Weights of a small GPT-style language model, trained from scratch on English Wikipedia.
Size: MLP 1344 SwiGLU, 79.5M parameters.
Architecture: RMSNorm before each block, untied embeddings.
Training: a variant of Adam for these matrices, 783M tokens, 5975 steps.
Each number is 128 + 24 x the weight over the matrix's rms, rounded and kept within 0 to 255. Layers, rows and columns count from 0.

# layer 5 MLP up, 1344x512, rms 0.0427, rows 1119-1167, columns 128-191
[[113 165 142 162  79 150 181  83 104 134 141 104 155 121 138 100 166 126  99 175 190 132 112 119 106 111 125  71  93 104 130 145 116 175 160 120 111 117 145 149 145 140 108 133 103 133 168 157 159 157 160 183 137 114 161 140 164 134 155 157 120 117  99 140]
 [110 131  84 135  87 141 132 188 161 143 114 142 155 177 118 143 127 120 151 159 142 115 123 120 162 120 135 142 130 137 115 112 140 112 141 129 139 131 140 145 163 139 111 141 103 134 128 128  94 119 142 142 120 171 191 148 148 122 103 170 124 153 163 121]
 [134 149 117 146 132  85 113 127  71 106 124 136 137 145 152 139 102 153 162 124 123 152 145 121 117 130 120 143 115 111 149 120 130 189 172 100 134 108  91 163 119  76  76 153 130 133 145 149  98 136 147 131 133 122 164 127 146 145 139 115 109 129 111 110]
 [ 89  84 140 133  93 190 121 104 143 157 150 137 117 107 149 129 131 133 159 159 182 127 185 146 132 133 147 126 128 118 135 121 132 130  67 120 141 138 142 162 121 132 110 130  82 113  90 106 142 135 148  87 114 145 112 115 136 148 126  91 122 157 152 110]
 [127 163 127 121 163 137 103 156 143 128 158 105 131 104 110 159 137 116 129 149 137 137 112 116 117 119 123  86 140 114  67 119 112 117 180 114 181 132 157 145 119 129 144 129 127 127 133 142 104 143 142 142 121 161 120 124 147 127 136 124 103 112 131 136]
 [128 139  96 101 134 143 148 135 155 138 124 117 151 132  84 177  92 125 139 123 153 149  89 143 120 135 126 150 121 164 102 108 134 128 154 177 111 106  91 132 112  62 120 149 128 123 178 141 102 114 123 146 154 126 172 127 151 129 115 126 126 137 122 138]
 [105 159 113 102 138 130 136 101 106 157 149 115  84 168  97 175 133  88 108  99 129 164  97 129 132 153  69 129 100 142 122 100 140 132 181 161 169 135 105  82 114 142 127  96 151 134 112 105 104 187 116 195 149 133 134  85  98 150 174  86 139 142 128 120]
 [ 91 115 105 129 149  92 153 142 123 150  71 150 151 152 144 110 121 153 110 129 116 146 150 122 159 147 109 137 146 148  90 113 164 137 104 117 113  98  84 140 114 138  95 145 135 113 124 114 139 152 163 170 122 149 142 152  89  83 104 136 148 152 110 107]
 [117 168 127 119  99 116 123 139 115 150 103 136 112 116 134 124 127 155 144 116 125 163 127 133 153 113 117 173 117 127 122 154 117 139 124 190  96 142 121 114  91 153  93  81 104  81  85 124 135 174 149 125 148 140 158 102 126  99 151 124 101 131 140 143]
 [ 88  75 107 147 120 149 152 179 109 132 131 165 127 164 105 165 136  85  95 120 168 148 148 115 162 136 142  86 110 174  89 147 147 102  99 121 135 136 130  87 139  99 153 136 164 109 127 128  79 109 152 126 118 104  84 176 137 116 159 116 141 147 120 154]
 [103 156 138 115 128 104 106  86 101 104 154 127 163 102 104 110 129 174 138 172 111 118  85 142 130 138 193 146 158  93 120 130 101 126 117 135 134  96 133 131 120 141 106 112 147 145 127 137 109 173 102  91 122 112 133 158 116 208 123 140  88 120 116 109]
 [157 122 116 146 109 127 145 111 152 108 163 114 115 114 142 116 173 140 177 149 108 161 130  86 115 110 138 123 137 104 162  92 128 146 119 131 177 146 154 115 167 128 120 139 128  95 146 107 142  89 136 145 123 165 130  81 142 196 143 141 138 154 111 121]
 [ 88  86 137 162 136 152 156  87 154 147 123  80 146 144 149 127 121  89 159 145 146  93 151 167 116 166  93  85  88 128  82 132 149 113 137  88 114 160  96 151 147 167 158 155 126 114 111 144 131 196 162 152  94  81 108 143 136  80 135 137 125 132 141 112]
 [183 161 140 141 120  86 147 121 136 177 131 128 115 164 112 100 130 120 126 115 139 156 128 154 161 132 126 118 121 136 147 149 146 130 125 151 104 119 169 138 131 134 114 168 115 130 105 108 101  83 181 141  75 134 118 173 153 126 134 137 163 125 174  67]
 [146 114 116 145 160 130 131 136 131 129 154 102 149 140 121 121 144 175 144 118  96 142 137 106  92 142 109 141 120 100 117 107 203  99 139 109 146 124 176 160 112 151 170 150 145 178 114 144 120 132 106 143 103 133 135 118 117 138 109 129 144 123 112 133]
 [115  75 124 131 116 111 113 106 157 124 129 146 102  90 122 168 122 134 104 139 108 141  84  79 131 151  67 151 132 165 118 119 165  91 197  86 124 136 114 141 135 117 104 155 143  93 132 130 165 113 127 138 138 125  99 155 135 122 102  87 164 150 137 104]
 [118 119 130 134 129 140 139 151 185 104 193 131  73 107 156 173 120 110 163 136 120 126 152 126 175 170 107 116 110 145 120 120 126 102 150 138  88 102 143 161 151 160 168 153  89 128 115 147 117 101 155 116 101 143 172 118 131 117 129 118 112 134 161 130]
 [118 184  90 139 154 121  94 161 122 129 129  99 169 109 144 118 139 136 132 132 176 100 120 112 163 113 148 121 101 173  82 150  98 109 135 150 135 112  58 136  93  98 124 100 110 138 124 136  96 134 100 137  89 126 157 173 115 136 147 152 178 126 137 100]
 [134 163  93 135 155 123 120 116 131 145 110 143 120 124 112 100 117 135 136  99 138 156 186 117 166 209 146  97 151 129 123 137  89 163 131 103 133 139 126 145 109  89 118 151 185 152 105 126 139 122 163 141 163  85 105 118 115 106 141 153 170 155 118 144]
 [156  99 100 139 155 107 119 140  73 126 144 126 100 123 148 171 103 139  95 137 123 110 135  98 153 142 127 126 134 106 124 138 126 152 113 115 129 126 124 128 125 139 108 114 132  83 144 133 145 133 143 121 115 103 141 116 114 132 129 124 142 127 117 108]
 [134 112  85 171  66 135 126 132 161  93 140 150 137 130 159 136 130 143 120 123 129 127 102 138 161 146 124 121 126 119 128 102 124 120 109 136  69 108 120 110 106 139 149 108 125 114 163 176  99  88 130  84 145 130 167 111 118 133 100 152 165 129 115 107]
 [119 123 130 123 118 149 139 102 148 149 102 132  98 115 136 110 113 148 114 141 169 125 128  97 154  82 102 133 155 115 119 123 146 117 133 143 111 171  98 107 126 164 135 110 120 149 143  84 106 143 134 139 149 111 163 145  90  82 115 119 118  89 162 173]
 [107 128 109 172 140 129 140 145  90 109 124 147 151 162 102 154 168 128 142 109 163 150 176 129 135 108 132 143 137  84 142 100 106  83  95  96 122 130 156 133 112 108 101 145 122 118 146 131 139 118 148 155 105 111  93 154  97 134 154 124 163 176 122  98]
 [102 123 182 133 125  97 134 102 183  93 132 135 135  93 122 139 155 160 126 140 106  69 127  95 162 121 162 143 152 137 151 131 122 100 158 137  99 142 127 140 149 125 123 136 138 123  92 173 143 133 177 128 125 148 169  96 124 102  97 114 153 128 143  52]
 [158 122 108  97 195 136 126 143 124 134 148 105 157 101 109 142 143 116  90 145 166 176 113 151 139 179 133  66 115 147 121 147 119  96 128  87 162 142 132 129 140 117 103 139  93 102 124 123 106 124 105  99 145 123 117 126 133 123 145 144 165 103 137 127]
 [123  94 172 138 135 108 170 146 109 116 153 122 149 149 146 111 104 138 128 141  99 102 190 128 101  91 125 105 129 109 167 145 146 125 126  90 142  77 150 185 139 112 118 141 106  99 118 132 114 141 111  90 173 132  47 170 128 145 145 112 121 156 122 145]
 [123  97 109 160 117  83 134 106 130  92 126 112  88 137 146  82 131 142  50  96 160 165 121 136 153 151 155 106  85 134 125 137  90  94 150 131 160  72 176 111 140 104 117 132 112 141 161 126 106 156 139 187 112 127 126 128 112 188 126 122 145  95 161 117]
 [115 125 147 132 105 181  89 164 142 133 174 143 133 137 104 135 148  81 134 132  96 123  94 148  81 100 111 134  80 115 164 123 130 120 103 100 124 149 114 121 112 133 102 106 136 144  92 100 174 113 152 150 124 120 150 124 140 124 144  94  89 159 112 109]
 [115 119  86 123 136 115 124 107  93 121 145 112  97 151 119 143 136 163 165 124  78 141 179 116 133  91 107  95 141 120 150 164  99 152 131 122  99 114 162 131 123 113 121 121 223 173 179 138 160 139  91 115 134 137  96 146 115 137 150 110 149 150 145  66]
 [ 98 123 139 133 116 107 121 152 124 141 122  98 120 132 112 131 130 131 115 119 124 101 113  93  91 115 150 123 106 105 145  86 134 106  89 148 129 102 127 140 112 136 135 171 103 142 131 156 128 140 152 129 114 149 109 162 150 138 133 117 142  90 107  91]
 [118 136 100 123 138 134 166 148 142 151 130 124 139  96 118 118  95 149 146  80 143 139 110 101 113 116 142 138 118 133 132 142 140 115 107 167 126 127 122 137 153  95 153 132 146  96 150 101 146 126 153 128 140 150 130 149 122 137 124 128 115 114 109  99]
 [107 123  99 114 155 114 119 116 156 119 137 126 178 140 122 114  99 133 138 150 143 102 165 124 125 139 117 103 134 150 154 115 163 139 109 123 133 184 150  75  93 104 142 105 158 150 166 101 117 155 114 153 129 136 116 164 136 123 154 136 116 125 112 188]
 [153 141 143 161 152 131  83 144 115 105 127 149 124 139 133  95 172 120 138 147  74 152 142 147 135 143 116  81 113 132 110 141 165 116 164 142  89 181 108  85  87 144 125 142 130 148  58 142 133 164 106 124 139 101 126 120 132 139 126 130 118 120 129 125]
 [125 129 130 121 134 122 135 125 141 124 142  91 109  99 172 148 115 112 153 134 126 120 148 149 143 110 131 111 112 101 108 124 158 113 120 141  90 122 168 134 121 117 126 110  78 138 104 123 113 142 146 118 122 155 150 124 116 136 104 112 108 131 171 143]
 [152 156 119 133 145 129 125 153  99 157 166 121  75 186 146 151 105 147 140 136 102 142  94 114 116 114 149 114 157 100 168 141 140 140  69 149 121 146 137 133 130 152 133 139 128 158 160 117 128 125 133 108 103 102 129 133 121 143 135 154 138 144 151 114]
 [156 112 100 120 107 149 122 171 142 110 121 117 129 123 101 169 123  94 104 153 108 129 125 140 132  83 101  98 115 143 115 119 151 113 143 120 145  95 118 105 139 103 122  87 134 106 147 151 139 121  95 104 133 117 157 127 152 140 181 124 123 143 132 151]
 [115 158 139 126 194 126 153  95 149 112 147 135 101  98 150 126 151  87  81 108 125  94 132 111 116 176  95 132 138 156 181 112 133 127 193 127 125  76 127 161 128 201 112 129 132 114 126  96 115 120 172 121 168 171 139  83 117  65 111 118 177 138 140 164]
 [ 92 119 125 109 137 135  90 122 159 138 156 129 117 157 155 102 138 146 147 106 122 133  96 109 125 145 106 137 122 129 145 119 159 131  72 150 125 120 155 150 146 131 120  68  95 139 123 119  84 117 183 137 113 150 151 133  75 123 148 138 123 145  91 127]
 [137 138 104  70 105 134 162 116 140 147 126  98 133  88  90 110 139 143  94 131 150 123 127  95 103 171  94 166 122 118 142  75 126 109  92 113 138  92 126 103 105 100 125 121 160 114 150 108 124  86 156  98 144 109 123 130  95 101 120 104 127  87 163 155]
 [120 114 130  92 133 143 159 127 179  97 155  91 105  58 119 108 112 143 161 110  95 118 152 155 145 190 114 166 135 135 125 124 103  89 114 131 120 110 148 108 126 110 131 154 129  72 145 140  67 117 152  88 122 148 160  94 136 146 133 143 106 129 113 119]
 [ 93 125 167 102 122 136 179 119 146 159 148 126  80 179  88 133 124 132 141 154 128 144 125 166 165 134 165 116  86 133 140 114 132 112 151 136 110  97 121 131 157 114 141 106  93 178 117 106 169 125 116 164 124 155 102 118 125 156 128  87 137 167 156 144]
 [ 95 106 138 128 133 120 102 130 127 137 165 115 132  98  83  92 104 128 130 143  95  92 115 156 151 150 122 142 134 125 106 108  95 111 129 119  93 106 127 112 140 146 128  90 102 132 113 135 137 150 114 133 113 141 117 122 127  68 135 136 117 115 155 140]
 [162 137 139 119 134 130  87 109 135 105 133 111  35 121 112 137 109 114 111 132 114 127 109 149 131 142 109 125 127 103 169 137 155 147 148 170 153 137 119 128 155 143 170  93 147 103  57 123 153 121 107 140 124  76 135 137 113 162 105 159 171 127 143 157]
 [185 169  99 118 159 151 154 128 137 153 141 127 130 134 106 131 158 134 129 122 176 148 129  82 101 107 116 145  93 117 172 135  69 159 157 122 145 149 108 101  73 167 116  94  76 130 151 143 100 164 105 141 148 108 100 143 119 101 111  89 127 120 120 138]
 [100 101 148 189 157 112 118  84 109 128 111 151  94 147 102 124 110 131  89 184 121 157 111 171 133 158 119  88 154 118 174 121 112  94 114 110 163 117 134 123 122 151 128 126 103 126 135 116 105 105 157 145 155 132 123 149 132 124 137 172 130 104 138 119]
 [ 98 115 103 148 127 112 123 107 134 138 105 118  87 151 125 139  92 157 136 111 157 158 109 111 124 190 130 141 129 102 123 132 131 146 122 130 108 129 110 123 106 112 126 116 136 131 124 161 143 120 155 166 137 106 179 108 155 152 111 130 123 129 154  73]
 [114 127 151 136 106 117 108 130 132 125 139 105 168 134 125 138 126 146 148 170 114 114 163 123 127 144 106 124 137 163 154 128 126 114 137 115 131 137 123 113 119 134 129 152 141  93 126  99 151 124 159 144 130 105 136 149 187 157 144 121 171 133 165 131]
 [101 135 169 137 152 124 125 152 185 150  90 145 170 109 132 143 133 154 161 151 126 153 124 125 141 117 126 128 110 124 147 123 128 152 106 107  66 131 142 154 152 120 114  81 108 176  95 140 179 135 136 109 145 143 148 131 154 137 153 123 153 157  98 101]
 [193 104 139 153  83 163 123 205 139 151 160 115 150 101 112 127  87 123 194 142 158 124 138 129 110 128  92 138 119 133 142 132 125 149 137  98 152 116 158 170 130 134 109 155 124 174 115 159 138  99 151 150 120 151 123 168 123 132  95  91 128 127 121 105]]